Weights of a small transformer language model: MLP 768 SwiGLU, no biases in attention or MLP.
Each number is 128 + 32 x the weight over its row's rms, rounded and kept within 0 to 255. Layers, rows and columns count from 0. Numbers have three digits each. The size before them is the row's rms in percent of the matrix's.

# gate: layer 4 MLP gate, 768x192, rms 0.0775, rows 236-302, columns 0-63
# up: layer 4 MLP up, 768x192, rms 0.067, rows 236-302, columns 0-63
# down: layer 4 MLP down (transposed), 768x192, rms 0.066, rows 236-301, columns 0-63
gate236 094:102165112124086105125117138117167149121072163142111024118125157105102153164120108147169098121082141151153180101157132125166129150126131143114099077078178099118182133040113130179110111114156128
up236 107:120192137131111107090089147113155146155135121132110160112173107051165079151150130145106165061115084115182106157128118112107149069193121071165075092172106096075110164164189169154078172100087128
down236 103:142093128087126096195163145141153128097113114140081136160081140130093130133135118111131135130107111094161162113073205118168142108126104113167118062073154122090081119124102138209090170097146129
gate237 096:087153227110112084140086133102110128145163112093077080112101070143094174079120120140184176122136087110094161090115093121174221121169161122179153127047127127196119152143078166135114103036155135
up237 106:097164079121148115093124110093172137167108068138160095151119073109147103080127155110142117084192138163117085088167134144075134116125146132122173109099114137154091147152138151112067093101161185
down237 105:120180110146071164119066082122087139122124154108149153098071139132098154192167171167116155178183164116143146111133168155125098127069170103147094157167075121145091110137128159090121103128094104
gate238 104:115159108070123131125115187065123138101123147141164121186126194129105138098183096156112145140135151125090178071180117138143123104155113119070122101123158127128133118136062160129117055116135098
up238 097:125083189132126144132046138153144146146164165094141140118127165086083131106129165130157106099049124128176092066122059104191121154159165186135164083127114117164189100080127120105143146076176171
down238 097:118167092151134149074122074086163121134146128117138168142119137124122137113125136144203108096131169114141101109124069149143196113122120092096090124130125124150110105143142107164171099148107104
gate239 101:155152169078181155133158127091160143117111172132231104107113126106081136133147117115139131165106098128101147093085170119135181128187100089183106176097142111143149092125132069123074145119108130
up239 102:126147119174133080149140048144081104156112142154089150165124116127126138161174142106111101087122098095121097167134082135069051189081088150145125126084092102131131111092097110101132164120112111
down239 104:108087110082169153106084133127107094108129158110143171172158083065098131145134101163137076156118131121064126115140137085071150142129095120113157156144185119111123129147117173124134180155151138
gate240 115:132186132130140200153159163071098147062070112141150083238129116152068135143098158130107099143118145145142130089153109121104111131169142111116136089050172060108123071098081119185046129088146076
up240 104:235104072148146087204183143154177127122118121095108167128161152157101154154121141157141096117126176138153157141118053122110104126100157144147100144163179124113170092112106142142127134175111092
down240 104:105105103160173047101102162174060090140140150109091096095141144187168090203134153137119140091083092128127164164081124123158186098140074128095157154082180140106102127064125140063129110119125074
gate241 097:113117125112120167168102121085120167129054130138086064125116080138092121079150108132117137186089164130169117091098120114143130128145118143112225141104159111126115133183132155112115081129097143
up241 099:047078126147161115094115165124141153151103114086109146145082209051163100135113124108084129074135129147047048126137160163136081189142178104136143111123162139128138161152097142097072098138114121
down241 102:159152108145127151110125148117093126123148156153193186097113148112116085157105151206096137117204128159136116113124108114130100078130094158089160104196179146113126126100104151107125117101146139
gate242 095:164095183098110097109086132079168139055159090159158121145186142154148109173141141135209116166165116158096107151128107137077127046095098161141151114130166058089130175151080139157142087175109045
up242 102:164131133146148116144130157107185040125152141140132081131119184145128121160122100113141139090102136106132118089122119179134115132156132126076151174133116121145115145132171084155124133144191143
down242 100:092144124160149155130105133098084127125128118131133154120132090171168094137207149122138127158118124154146067111105135092124128105133095173143074147140122092123120175155107163107177106116044104
gate243 097:137126137141138179145126172097095114136132142108128162101128112075093135117122054086124165080061142133134061119142189116184080179122095080112145168134144127138117165104146128166137083086148090
up243 100:148179070093109165168105136130159097114147101135132116158171129135097099174152094080084135178170108165118172081100126196166175169162137099135142142107086120159189111141118159146097130089157098
down243 098:110109159112105116141132112096147151120120129130076147095107161095126129140178135141121093136112126144167096177131129196153111174116135081143102159130163121141071109128134145128090112143118163
gate244 091:159098152178122159063139085116133127140113116133122130164147177137157171094149106154145134110150173161082056146106142105105145110126123065116115127136170113115153137171081160165118076141133078
up244 101:113088157106105111129155122143126116188182101108103101115136105128134172090149130135179079106172170176104101163190165132098130119142151111122165172069154136077099078131130116153195162065128139
down244 098:168136133132131128154139137110142127154118112078160134149067134095198096092148220135114129138173121105081120130141095185162039097167175119081152132203070130113149130130137210153150120103088154
gate245 116:094143148181137117110107139093041185136116100112101108130118106086011161098140063180175138168113139163115159180140175114166183090185125109158167133133161177158132069114072117114183096091147145
up245 107:146135144122130117122158081134102153110094124100140143121081152109109102140124081140136104158112134149135149109118112024166156083134106134134134105193132072126144136191104112094164111143130094
down245 102:178159105109097158099100130156096089100103112053128181122139164141094141083156049109097151112108117175132115129116089120145166081185147136088068106146103054107168162114144141116090076174202135
gate246 102:080202109153183189111081164104129101101139114184078114130164083144125194127093178128183111145106184116114143171167106119213125129142125228090113063081150114148089132074088150143161100066113091
up246 101:137109147084067113101121142106083115169130145089165178106095124154115119096127170127110149080160130139170155122144073187150164099145132105131177122110120152185136107201149119155074129137141104
down246 103:143209159148165122115108098176170071135130096201144142146168090126112104101173100119138149159183121166103116085149107138138137090136110076165083143139063123139189161129095090171157144161132131
gate247 091:089119132088092162154134117079121163127090121159144092168164084103110102205113133116151121102105112123114136160175111140093098143108153070130117133115177069096132141121122099170104136092106135
up247 100:154123157109176114149135088163184133016057155104182096150116146148159156128116129104093123122137145093109162111134180095188174093064177143068132144136146153150119121127144164120124129127093100
down247 099:142115133128140079090183098172230189087066121152162111168127132170130110091177114158186096114175154128102136134114160121123158093182095112117195173127047136146169133143083135116139120175140138
gate248 098:166121102107149179161109146096143129123103229140143099141157099166148132111193101173111120151182100147167165101121139178092082128133141117086082061123174157162109112117125136156110064110123196
up248 098:135122115100171146148187092098177076146086095131101102131081188077076145133157148126153087152170123047134140143154163130140106130139120090127148147141134173125065116090119135120146110157144125
down248 102:043145128133117180121126086110117153103119147119117157147144160151159090119097157094095132119127156106140154158114182141127148146152120116148117084172162192176195085167113115125133160161060109
gate249 101:153111095122087176146120131095100172109078120174110159194144145182120140127112130108122079098133149133113182155129109121158117073057115197120185126176113128129118139152161167163135126156139116
up249 104:129185153158118088117118181099119188193122149145183140126109154109112136176129150171168196143135131144098126101167169083155070156097122126116165135118159060078143081110153082169122139163153123
down249 106:144111023091095132105138130177168118083156142130134166127129057172086119177148069146107101150117145120148124126139152168095089114166162121144064084142105153145155120136153126188111126129109114
gate250 102:179185094144165200153141180035161113116026111113144130160074065156124149102103139165115149124103105131128122179137150170124139091093160103165110148082216090126133148102143123156127118102102124
up250 102:134142091126073125064116076146128121106121101108103199080149113069118134115185152159131140124125109132155105078200156145104176077126157171108141166113157143054124141125143083131116143131048117
down250 103:149134112109174163111103124160150082171151140097121172076185127116152085109211116065198106114127191074059105119126181108122175159166158118106115092125115158078104157169163105181100158108110083
gate251 092:167148121071131178086148141085125135172115055112104077157174118134181167150163127139180131118156102146197156150152120148130120061144121114077094103042111192137066133113112080144119135101126155
up251 097:112085174094142109147151108147143116101157140079125138081187114144110176111092090109139106102094082140106173184185142166143159094101101169150115116104174117141125078165125197078164097091176141
down251 101:116104151172151140087156123114086136136124128104103139124152096081065121094118163131106106127089134099130112109146154113130133118117161075142113108102109148168073125104101116104124121122165088
gate252 099:209101052081145140117161122080158176168112093150152118170107095191140141110123135082097143104165152125140152139124104082124077090065132127083170143102175118147097091103103131110117096079130148
up252 104:098146166122133118152181098146124116150105157157031094104143092123154157109124128195064113175157164152142141108119116094131124114094092061061147075120100080129115117048125113088106163197081081
down252 103:202150162142102141132164150152105052178161117180177134124178141131144150135170173148124156199133129122131128115089142144107128142184133099051113155101138183111201142133075193113146182081103133
gate253 109:156090125117129189073174080133134110068074116148091132163123183113138173163192113065076097128159169141176161082134160087078129132100101079144092128124093136112114109199101112140183080119124104
up253 102:104107149058126137088090072121123154140171044067129087158063112131096150115121160108091131115145157133115144185186155100112130140148121166139076176083133189116121105141137059149150072129154143
down253 104:185156130164147172086121057166141066107102111138133145137138118126119135118141116106088120151122117071159167106127100112141080089109113088104101146161103162141128080137161141113086147124122074
gate254 091:091172096113138182172090099093108038172069162152113145132166141083103193105139132126086100140065137111113074175136126065124148108132090156175105124158108092136125143141123116112090066101093140
up254 094:152180118128134141100147067115090095089154154169159138094147133134119136124123125154107162102133140161182146172126168112140146080115148122121086163102115160161084096102076171169172127160133113
down254 096:101115092133104127110147157123138089116087139126138125127155154093110189132166106076116093155140104136142109095169203087178114137119149152144057154116135198110116151079109102146152149139132104
gate255 102:155178135135137149063101045105096139146116105138152135132105163111137145141114161118155181130132115120104116207172123120205145133115142129151128101130136154145137117157107071125176122066106128
up255 103:101159153116175155106127146085134116079151147117111128120166085088063089121125177120115161165090101145196080108151122091218145160203132154136085076214116112138178135121139158145119110118207078
down255 107:145131117061058118063117145086126128122152113088090173109163115112114097106116169110143119191064140160112173106124179198158194114159157100157128157124119106116094159103171115153143108086122117
gate256 107:097129137139121141107140090119134146129119178170130116163168119089102107130185089120099108136107155143143134106128126080192164122177101124112161075097108093026146093140100111129122126146119173
up256 107:163120168123120136174105141121149162156101062138166185114098121178086168137128164139125121102174050160111077116121181090117115171085120105121119151076096095163122042172117090128169133114191139
down256 106:156088119145087162120128109109175129133103167156163174169071143110116063158135154146136136171111116153135152153143076123143068164132111118095109128158079130139124127178188126140065134121181133
gate257 091:104141070201114120142150078137145110126070158146076079148168122164064121126151118098077104144152169128158127115118115070140126072123135056084198139098111113126139152135145089145059172082059122
up257 094:096097097142081169139109140123111086109171133167180043180138118117119102126101105140107207105124153138098175112119032144070109139104139122145126115175085156130131171096126136107084100120109182
down257 096:103163127137102158119078145106116136138127088142147084165131094104179076120162188077170147135106142092104146135140179111170086201166136151151137097158162087097052187127106119178120099098124133
gate258 106:163106191131139103173118179051137132148134153102150109168116104093138165116102096125192153096184159088124136067141109133121140096086156161139132183108146074143147109168174107163124143125183116
up258 102:183096143188129128126115147130160132142110059148116148164148107105122134126111124132119191155130097078094153128106113104100082116097144081191108178137104142077119174087133144160128137164142155
down258 102:096158084128133128165114119080116201133104088046131117081120113128118157148173068181150106111124111105174141147123140171106165182163189136122136139144112127128069165127146097119102097148137148
gate259 111:131113126146168214107122141097156130093112090172178107158101180101145146115084111105113102103150187132087162151155156121067107139167071127145117106150131135119144073132098131118104000138098150
up259 100:166097125113130091110109110181133094050151134147080153111134097148185091161088137123128129120162125099093106141149139087146115127129144049120119139173087136088146173127151110152148133142114116
down259 101:138058141144147143118148120079136097149117171075069168108121147088136112179170134171115124117119093096075138107126171120131150088193081120112157207119101103120112115102155109099164162143103114
gate260 101:102198157060117146111157133087115116128116140206072096184133156107079134135080180145175093117105121155144130187111108087132123086152148057131128124104121174175107123116104174191163124120131099
up260 102:109073107185089114149071052108127106119121164079111149096122099131142122154125166091139104118128149212129104180047145119117095120099120119164151194117101151113186201217185129090111100179148140
down260 099:102135144070108094120094113130156079150128103217082183132093125130189152142123135116163180137160101155114103098097099104124130055133091114093115136178096106126111188162146137131151144140127151
gate261 105:108099148143147117162104127098106094084104193169139142203130094186154135144148073121124113127139107144101122187082168161138141116140150108172124170165157117141150110165105119125085112156206074
up261 098:115146116101119107091102179096111137130102133126137129131136124174131129150132135114120109149132141133092133099134098163122110192130143133091095157106157138091186147161158181141193089118100108
down261 100:101111129088063133112190109174109176096160115076175137125184157095121179127132127074170157104103108122150147126107160160096150148118114129185148160075156100091174107142095154110095162106132140
gate262 094:127143137111168156109171109038067132075109100182158104231102128171124135127156122127166136150193166146115101123134101149165134109132089128102109163110158138153122098148121150155162086146115146
up262 089:116114135077160106131148153136099160048135150131131157117086148181168091095130122099126171112132153171181107145160090118204134139110081100050094179151146106060135113101127190110119127130108150
down262 095:097121146148163104122140128121109141157148102078140184078141143144183092132086082187087128111134127163095109165122186083131107165129130145122168137137185138103151150110128064057095210137108092
gate263 097:117099094114150178116108131103159073209134184142120113096134147106085095169149125109086130107175162156137130121083109107168117151117120092123132141167133175123083057146125082179165089111145131
up263 096:065124170149156117121140162136094134125119158152114135181127191059095129142105120128141089114102156118145095180090148077147129175162165129136145120101127121124133099085143094161144142155129104
down263 097:133138166114157141109121142097077137171120123138153166165116139115122130083163073085129150138153121102109136138078090092135099109137124125134178141115129166089136115133156042132081077145098075
gate264 103:179114173144187130168169106106135123122089105113137185176068114142124227129151048070094179128110166101139094118110158090069074126148109130153175143198144145167152136149133108123128118143136104
up264 108:088138137138142138155168114109150155093128093164145140102110148163103126152097093112158064105109196172045082165154187077117106125088103113149136154132136120127102104164119134159120081134121120
down264 104:143139143101101187084132133172096142052153193136147154106144127142155114135178178156164121162113135114137169119154107163179139128138025149077127128120159096134111170098177093178128132132128120
gate265 090:102196063098129134120126093136149131165117150140064131084129142156091136120097066136182138158117154158074127183094138095232118111094115101094123139112102088220143124150081162151116090108181125
up265 102:186100107081185149117144033147134090119127117076149110145121178171196115122099150104155123172137110118131190081127093112140159154164084142076091112121148113127101143132122103087092130043113145
down265 101:141141164138148144144137107153207084153117061187151135132179120167166151133148137146103102072136175086142144083178106167115107133143104126132066088151123155113144161131129117129117172090111118
gate266 103:134144126083164104137090117143159124069094201163107087153185177145059141144127090035098132112178136135117131156139113127130145135121107144114168110127114176157116164137082151150127132120123147
up266 103:123124136093102135128120160109034160146158073192115146144100107149122124088144195064123112129091142129120149141082103196140119065172195131094110135138136129188184113148110089127128147105104095
down266 105:178145084146080138153123151102160113149141154156095134154144118211191143166113135123110165095150104173133168106161092134109138166130122161098092178120101114167168163185138084070148049096087114
gate267 093:094143184129142080151113129149117179173164184099102117189147187117076123151153071168165115191112155133148143129087116102189117101149109161182148082171114168130207151145115140101208135115192176
up267 102:100112103125120101195142180143194097128119126161174044101095137118089139167134152119128153095141149106102159175119111134125178095136175147188101088165150167133124130111066087117124130131128140
down267 103:157094131131140076147109129153175155127149098091141097137126165178115105171155072095116180136147167085109110115107129120178091118101119139151131102154177210157146099107137128130129146099119124
gate268 093:145161108110129164145105102039065184155121106122130153144192132118160082173129086130066150097149144151134139213143103168151131098153150190130144118101122142119102148172125172186136138156096084
up268 102:111114093126187168115110149133161021148112125148132140160120183171097163109143094105128147109123131128132103122113116085084148108089083133116142173121103182140110136090127107127132107054143171
down268 104:151155104093094119135148111072103093139136156110130171079176145117121101103168103124120064070181173140117109140132117113147091168149154095141129122121181064103109197124104187170160125100078150
gate269 093:113088140155069117110089100129114144155095154089147181116053127135161170169134079199147179154110141185146105103138139144148177102163137066119091147136139144172104132154116106142186103118079123
up269 090:083045115096137130101104144096108110132150151152157111084093157163132097113122165111077126036091105160134202138129109131142142134152194123116131151065130098091048144114105127110138148176097102
down269 093:183093096143145123096184132166134205134164120130106118167129117126146123120192105158076156108134183185188170081147107074065087118070138119095151131106121146117123095057124072145099159122086124
gate270 095:102120105114174135136120069130092136118108194107139164100155075126121145151127174077125080133141146138168069145117143106155085106117123136144131102191163167203120147114128148229112118125137167
up270 095:132162129136163102111126154150132140188161129125096078142140107078112133125160118138166121171181150137181165138124131120088155132109176148105140090116070194138109120141085091113109157102080146
down270 095:163111179119122129105187097129152047113110096098119171176130122161174111109121136112101128130107127186133134110150106098168115121110164069098125145116128096138113148138170148183153122139193198
gate271 096:183132087172149154100133110123186159146128131129158132190172156176135116128114100147107230122137144100096117105056108138099085180117083171090145116146124110181112153128168094087101145122114131
up271 096:076183175050059155117098059131153197168130147118126176088175063124102114148111064090152102112068097126112155153102196085168196200128124124143167136107100111142166150112200119153130167119194149
down271 101:098167103119068130082108152139125127140071138151182143088149179145112096124107163108061119109171142125140113103110187145045151202155117194080178183163095099103147119104086084140114129113142094
gate272 111:143144127107149180076148132120148071143082123124137145125108149082101121112189113110118087131200141096108152180148145102175137118147191087127135121113132131060149092181076102175138095132080131
up272 098:127112197129101139127155178110173126073180118166126119183082161126151166174074165168110184151119114117147152157135156113108102133071113116109092091087139119104111145146110099165151145118125152
down272 102:147145078155148121122096108159140134077131164120085094193114157118113133112139171154124138174126115161150149103093117087138132169116133114147090158129057128134126106120123128175083203112180153
gate273 102:120133108159134102156134168080129158103073141141077111138168069133079167083154127162157176119098146173106121114153128117106123145151141151120128134116101162144110179145118112091181120111127101
up273 105:157126081144090137160151135088093168112167133109121137134129154129128136150110162166120135155103148164139183132186063162158168103112157105151136093119104192178127123143126119101097133100125166
down273 104:081118130115097196127121075119080127132116130130097145169127132113164151148114149188143125153103147116143130187156149138110094163109162136138157129158170116160105125107107056048143097108172094
gate274 098:118070177077122163071165139077111118174191150130150058119183124128071112179155066152117141175146131172145145138161130113153175088141168125174119157118151151140137150154130177107129143111153101
up274 097:107126131129129136094036106105139096183126159107178129109130120098124121139117071179086100052053121086132040103185112167107157103095153151163127146141079141140127086122054197159135131141178117
down274 100:137113119074095176184113155080122075126167116132133103143172120115143130127135119163100165101095114197154130119125155135082133102125156105136092148144168164094145174132109233138130161140132111
gate275 100:200099171176085101071152142116158159157102178174115128125060123112084142157168088137106174100146137178137183073122138080139126121123144121130131109054154142120125099129130087161129111072147114
up275 105:160129050124169144127121154092077070117076033107198068178111114161116170148090133099150108153143131093151120087132178182094123081130122091119099181122137135129119171129185101168192118154137161
down275 094:136113148144151206106142087151149118211121102115129133166128118127127192125163124130122119136200154143153135158105131139095151156108158081123053196131092144100142090166139142143138142141161137
gate276 092:136124120121148108140063147088077138162146125130182118118129117099125124143152118098088152125136084144116187152122129143100123090154081128162168171096120099114204096167107108203128135131098101
up276 103:106202106093103110109101107125172172142181145116178101093142107179173115159133162094146097107140105140104123159067120123216092104141064145157138179128131032175180165122148097120119130096112153
down276 101:110136105132140131122084134192122146185137091161158123125158118138135183052109106086220144121123131148088105189111152150152123115182089143143116112107209155100138170089112131072140129152123074
gate277 098:111199151140103113177122149119066159080117101098116139133150102097099107105089140115149159114107105157165077186168105132143203116190110070101112139157131123159137147142066138176106098171156076
up277 098:116174143075142111105097146100167165112149120106133115090121065053151120105094190117135060077178097082165125155087166115163152124193090174127065100114163125174153114120103113123099138084123089
down277 096:122096094159148105168124124146156130109142132121075081144204132166170100145156127157132102188139162150137124068138101134119102099159116100099113124166127190083099112172125128094150192190145150
gate278 110:147181139082157172085078110087107129166086103167118132105157163077090117083154152085151129142139130120108143119138132133137177115121151137151168149041085124172113158110119095149124094142111147
up278 104:185116145172126095082154130118094116155118100144155151121129117131110142083099096121159092155149094136128180155114179134139149087133147089177187148091124147137148033117151120148133186131109160
down278 103:158072131151186139084109173149171141135144120131108146118162184055132084147131181099145170089138084114076147147070124171204132148140160112135084173122129208084143095118146097131130109104172188
gate279 112:130104150121156131110092093056131140077073090130151130213129083137113164072137157141160154099152147114165146145141151157075097103169168130094119139124092099143160120163136096144163108098116107
up279 105:156142107164119166075151104117112100130105185128130104125142125071122123074117102129105167192133171143134160081140163101149125161117150166175091163085179124101145139131143101085091129140176168
down279 105:093141095132144078095067088186173127138031102092132103149135079121041169164103082133098177124152117159093101098128100145171121087129083073103157184126094115137142092198160150160125162135123165
gate280 098:119133116153141215137146125099141125159124051186181101173098126163125164129055158120172075110134173114186139162202119137110079165108116121160135141115108120109154062141099096109171094180132099
up280 103:135186124103074101065147197110105137148170097174142142085119170111148139115126156065164182079152050153045105161150150132129144153103147095144085156085136133104141125115199133151126102125128172
down280 100:128067156143153100098104065086127153134126129093115103103156139105142073085148148136165085159175150175090119111108129097067168148157166127166143167122069069158114196204168123139108163174154120
gate281 106:119155131119122145128038110092121174150130134109131091171165109103078121135141149054140124132141136123109088154070053074122130110145164159108109143152190156133132106152143107199097105111143089
up281 105:200140123111105086188144142110155074142129153131142132153111106112117100124128109142076154034082132103091151128122113171103171137057133112132164160161154143089121167147119122180157157159142165
down281 103:110107127122185104164121132114116105126219157070136158062099066174119091131140159101139114132164113100087165174131137143123086152117098105151162143190117125147145187150134059142148145123086131
gate282 097:156095148130113115063113108096119120144098188193146121162108147109116183150135095059149175141093174102148098140187157109133100131095127136118086175116142052093136101157095155136132105100131181
up282 095:100174147159073085131179079089135087142159115159127100118117077119153150127119110193126137100173103184095161147145113088185159151129108113093165145099150107109148125184119126082102179108128108
down282 096:130137163173106140124140116132165130217068145139087155157140125134095152125117100124118138112169125146184125178141118116121126138133182136123117181060154184121185056128120182161089051159157114
gate283 101:104101173152164145133105130094174107140141167165106096114111146160105162131125073138141175180152084185162123186095178110173162094128075132077124073127075199192146093167128094137147126124168116
up283 103:162083193180144089121103102096181150133106104114149138144147112131151128119192086200115187106150110097114117106136163124084152158179130119140128160120130115156099195125160085124138133083103077
down283 099:112120209141209086140097118058157065115166177063145113111083163107117101109101145192094158142094111150048115146125112101088106094116132106135094113128099066102160177104134116080135110135141103
gate284 110:108109163118118119087105164120109172091118087136119143134114073037034160083174130180197147128114136126147141144127149103129127160134103149142160081140137120086172073146126133133135114105168082
up284 106:130128144132101136114173138117133164147152197110154181091146148131142100132118092096118162112039157121155123097102085083132114105151078152116093199150182153134135100196089113112148142157148169
down284 103:145129142173124166116091141123166155155078144089111161123166125196135146115093080117100163135094129117105150110162101106192114124126079143071150175133089154210159138177143153104120084134064184
gate285 096:193094110107193137147123119104065128116146166104100138159145167122131144124125132095148162079154166122125162065116104111157063210068099114150145110151183179103107095126066131136129107113147145
up285 093:083165153157133067077177109139073089142149126071156099098100093173076165108144112145144114100116131114185125123156093123146137138141175118141148123097138100154184106053156112103138150123158098
down285 091:141129182135098180202095183103156128123106159107082095138167100116174086144148159125164144157149199127167113143116175084143091148121173161132118107070108165160090165177082103187126077121120173
gate286 105:116110096108117105089064091091123136149055127181128120150175134104127141107151116083187114130103086129112128130187128103151203122106114120199146148079171098136110077171125138130094137056164160
up286 106:057135153105200126132125177086156114094147139148103101149050086139129148167138110145141156137152134123107149163165135145124165070184162117095164153084113069054113142131138144087110133141139120
down286 105:153117115147199139176073141142137151189070094134114140130080079141124075145133104071134118153154093134123118154101172108140109187188110126112157126088158122132104141130100121089097103131183079
gate287 100:150110106117167153133145099110140113087158089179128104113125108157093137080077140132204115093137132138151152093142142130084069074188200128133129111151210163114113116085117108142140112130119096
up287 099:129096143115134167107142135124087196114164106112153088133092072135150127140138128149105143146158183089204117157118155090099069130079131125075074070089155143105134113138132098127128099149064119
down287 106:119100122097084136147110158093127102160087177129150159131159081144176080139155090073133130119123079104062119144148071127121117143171123113131108100142070000148085115174072118115118146163099073
gate288 097:142144101107145171102109034109156056126125088142141090166137182118090148111100124119130123149126117116141088112152114119118169124127103137185129078138114174152180141185104104157199079055164144
up288 103:087108165105146068139101090129188105138121200141134103152116087197101125080152148115106212170143143179155102083081084106116139142132123123115192098142086151145170077153123106134121167142161139
down288 104:118102187137137113146140148068114087103088096155148084070124083108142102093124166140119147172126130100150152184060127155163120135114095128192107122084139202133162077110108133134082147119099185
gate289 102:160139078139117141146127091118136127103111173194144094187082136174115132119143110085104154168191192116191110120116096096091108147090152117128148152131151121116157173175087139177073143124106171
up289 103:133105183160073156086141111171108137123103088115163128117103124137081168134115094177148096117129125159124135133135157121206122137126197162173149088124113109133174145183127085091141122069156158
down289 101:091126090169112148174154110137179191091128129144129061092095193148073115122124117102133130166165175113148092092148103160146093118105136067129148155150133175142167091200163123109111132115071183
gate290 105:166127101156164147143099115126145048153115175163189103159161135147111122115100102127093131164076197091114180068091124136121122093101102112108166136186138183098158171132162108118103124111099114
up290 097:179116176111148104177098150120179140147105161156154198097134159124102126114148144083183173142147096195109084095151115161138140124150162110141176112176104223153130173141096209116143078126159170
down290 100:139111065087055098129159095105112123147087155098088119139138128158146074088129125122165135139110085126164104120125104161164164178120112139140141208068111090113160108151175179146136193101094161
gate291 103:121097126139087104142107184068046192136141148105125114136101156153105132108138033170149131146115105152114134149113153128194119049172138128189113139095185101130132093189134138177127116152140056
up291 099:145146226135130139093145143161141129096078125145111141138189129127131162141117169141082067134158109071177131107150139062148150141154136170037070067108130180136112162136099144162103132128128090
down291 100:138144060152093126152133150148103111114204188163099107083091115088138132146124096142131105123150120166139134126136112117096148112152077139103118126147094111122089086119134116220116166166183144
gate292 110:091141142113111092182066152125152114144072154130153151150118138136129129171095093100119106145124157130111167104112145129118155093133105167118171129141098152207139117144136144218136101078147116
up292 094:077165089128138139142135073084123121190127100132148099113098148132093108153046155108085035123117120120072110150152173132175132105161170137146118097120123161120166095155113137118128113101159159
down292 097:120159138149146130154155099199119086133169107168103157123116178116140153136128189110148095176107105160160129155089144120111045112170179095083108140101129082128094139072121148109109090090140149
gate293 099:140149041162151184123078137131160169187135107161138105122139067077196143119160129111132160164136125106149110165113106078105116108173204093122092144088147131139146133140102135152107091122069158
up293 100:086104105137116142133081074132148118117145103125157168109110187146115129102146169145069097093081120123138135100087110189100155113093173172144149125159107172107115072122083082141066128112082089
down293 102:076120123153115155124174125186115156151091145108093067137180106115177171172125140131079145132129138121115096126163112096146152165136127151166143169089142139136144149110104174134144140078147165
gate294 110:185127154108146131075064194091116154134119119144070113152134093125074144080137133143097143133138145107131117142148173097162142089165150085145148158085117136068155100156143149200197106051141121
up294 103:191088094083124167139074132086164113169105190129204107152143089164131168136112127101099158148125110168125143086141130129102073139116156114128093147107122109154076065107141111133101114118101152
down294 103:136170134116091139143047169126059188207122180081141134141114105140098117108168088088168166165095143132131136175117125104103121166182124175130120160108112128091155115151083174152115086122156175
gate295 091:114110090114128099128145136118189162136104150099135055121175162124091124120134121115175150074123188169115163114153114158155159102094150165148183162134136092172103136071103122124128095105138129
up295 094:097141134151080130168173126139166100101116084169143142125114092128211074130124159085140130119091118090148115142187147106171130058142106111102157117132109125117135190139114095160059143117121105
down295 099:141149151110165070132158095159133176130169147133154160123152086125094132087128168116088086110186116161112094157162103188163147084114153120118095139107119100166134085120148160160120074139155156
gate296 096:177148071111115147148083133106166133177138117192139125170114168194107160120137127086116123139136163101106117184161135157110132151096138155179155138139139102101146108125079130139126115058118200
up296 101:137129147121057159142130143130093096110132134163137157149159099158149102088149091128097183152087108104140184131145136128150116118111079100146137138130140117181142120105146113090128171138157123
down296 102:156113111070095134112134143155168081169105127058140122163068125142096107153140127112125106149152095153119103130145097113111163161128122156092122097069155073136136160161162116119166148148083153
gate297 098:138069117146157132124105115101075142093092120115131088147124101164066147094157100185117144190146141119183085112116169087072099148165073144172103145161101056131167142213153092150141143083133103
up297 096:182072139144184164047137075110107117149153141098146148177086120140199108121136129151091188110125185149097109121116138173211120149137183172122160132130122105107134139110170102137208084095110137
down297 099:114112142101178168130134111136169143189147091130123092117121144145179168148165113154111148085181097086153082074082131130196163102141090162159076180133116104185133160147133115087192078096119168
gate298 092:144176128156143090204119159110063188140087114105115129147132074125169158097143111086114097117140146119127186147144098163142147083190159096180100109135115157184203057106125108070133123150080065
up298 099:141123184135096135178093161147134172134115117137154079194145121091158130122112099127140175161141118135127101118102114136102148132114160113120103091080132085152187169136122110168158139129138104
down298 100:120097069174135112145156172146142152068122126151184147125094128153140129169123101144163180150161156135101176141123169116104090144154098111104130139141185171114110111153044105156106196142138079
gate299 104:103134110184121133123137133079142136158089097129121099126097163068091094134121116123200130131150140070137153126097155116114084146157152114105142156075091126111097055076074109146164122143089092
up299 099:179112173164105093126094125123162100092056129117178143105107127131087107123147080084187171142100159124137105145131163118134124090127134149066106141135056084079136146093143130129106122168187161
down299 100:153103106173123155084110106147177126152106152106128123086147185098190134109185133085133164132139126133125122173143144137087115179205134199141109193112100147096190131107148161115150130166134158
gate300 101:122163150123154163089109129120137213090090141201213044124209123162126152090126121151144171137148129226191111116135106129101159124147110083078096103072076145188159160162116152167137086092189071
up300 096:104096234086109125083170086114081128058125124119100075120100052145088090137082090141125165095097144080094131140105060082124120115183111187145100106149134134092190106063139094134139149142128129
down300 099:165142071116125128190123110153103141177087150152123104125167129098145118146127106170110135145195150173090137123130099112091122168144105066095151140047146159096115155115129098079190118118157095
gate301 098:112116133163181130159139174141171140154138112109121060144081096145117158121163041098128141105190141118160174099125066149132210126130151074111184135117141216142097123160131150117113115050131156
up301 096:110097144142117114155130136117126105098131098101104120124102149185098107114134128159191168077114151156124213069173112152063077118108134139110114069163122132143052096095118114181130131187151065
down301 098:133133145159113139089098142130122176104129100133106148147126131167113077043147077104114156116102145150099114118089156063050121112127113154114142124135092137095132163177138066116199184094182155
gate302 097:134158097120117152142145133066052192122066108131115137193132099120120135169125134113087073088122160156112126099094077115160110111176118147121106118117169129131138117077118123139090092153079075
up302 093:139082157125089155079162092150185062069099121097192084099151225132157131082118127109169155166129200135132122121109152150110123069106118154104106186135101151133112158127094094136146122163134170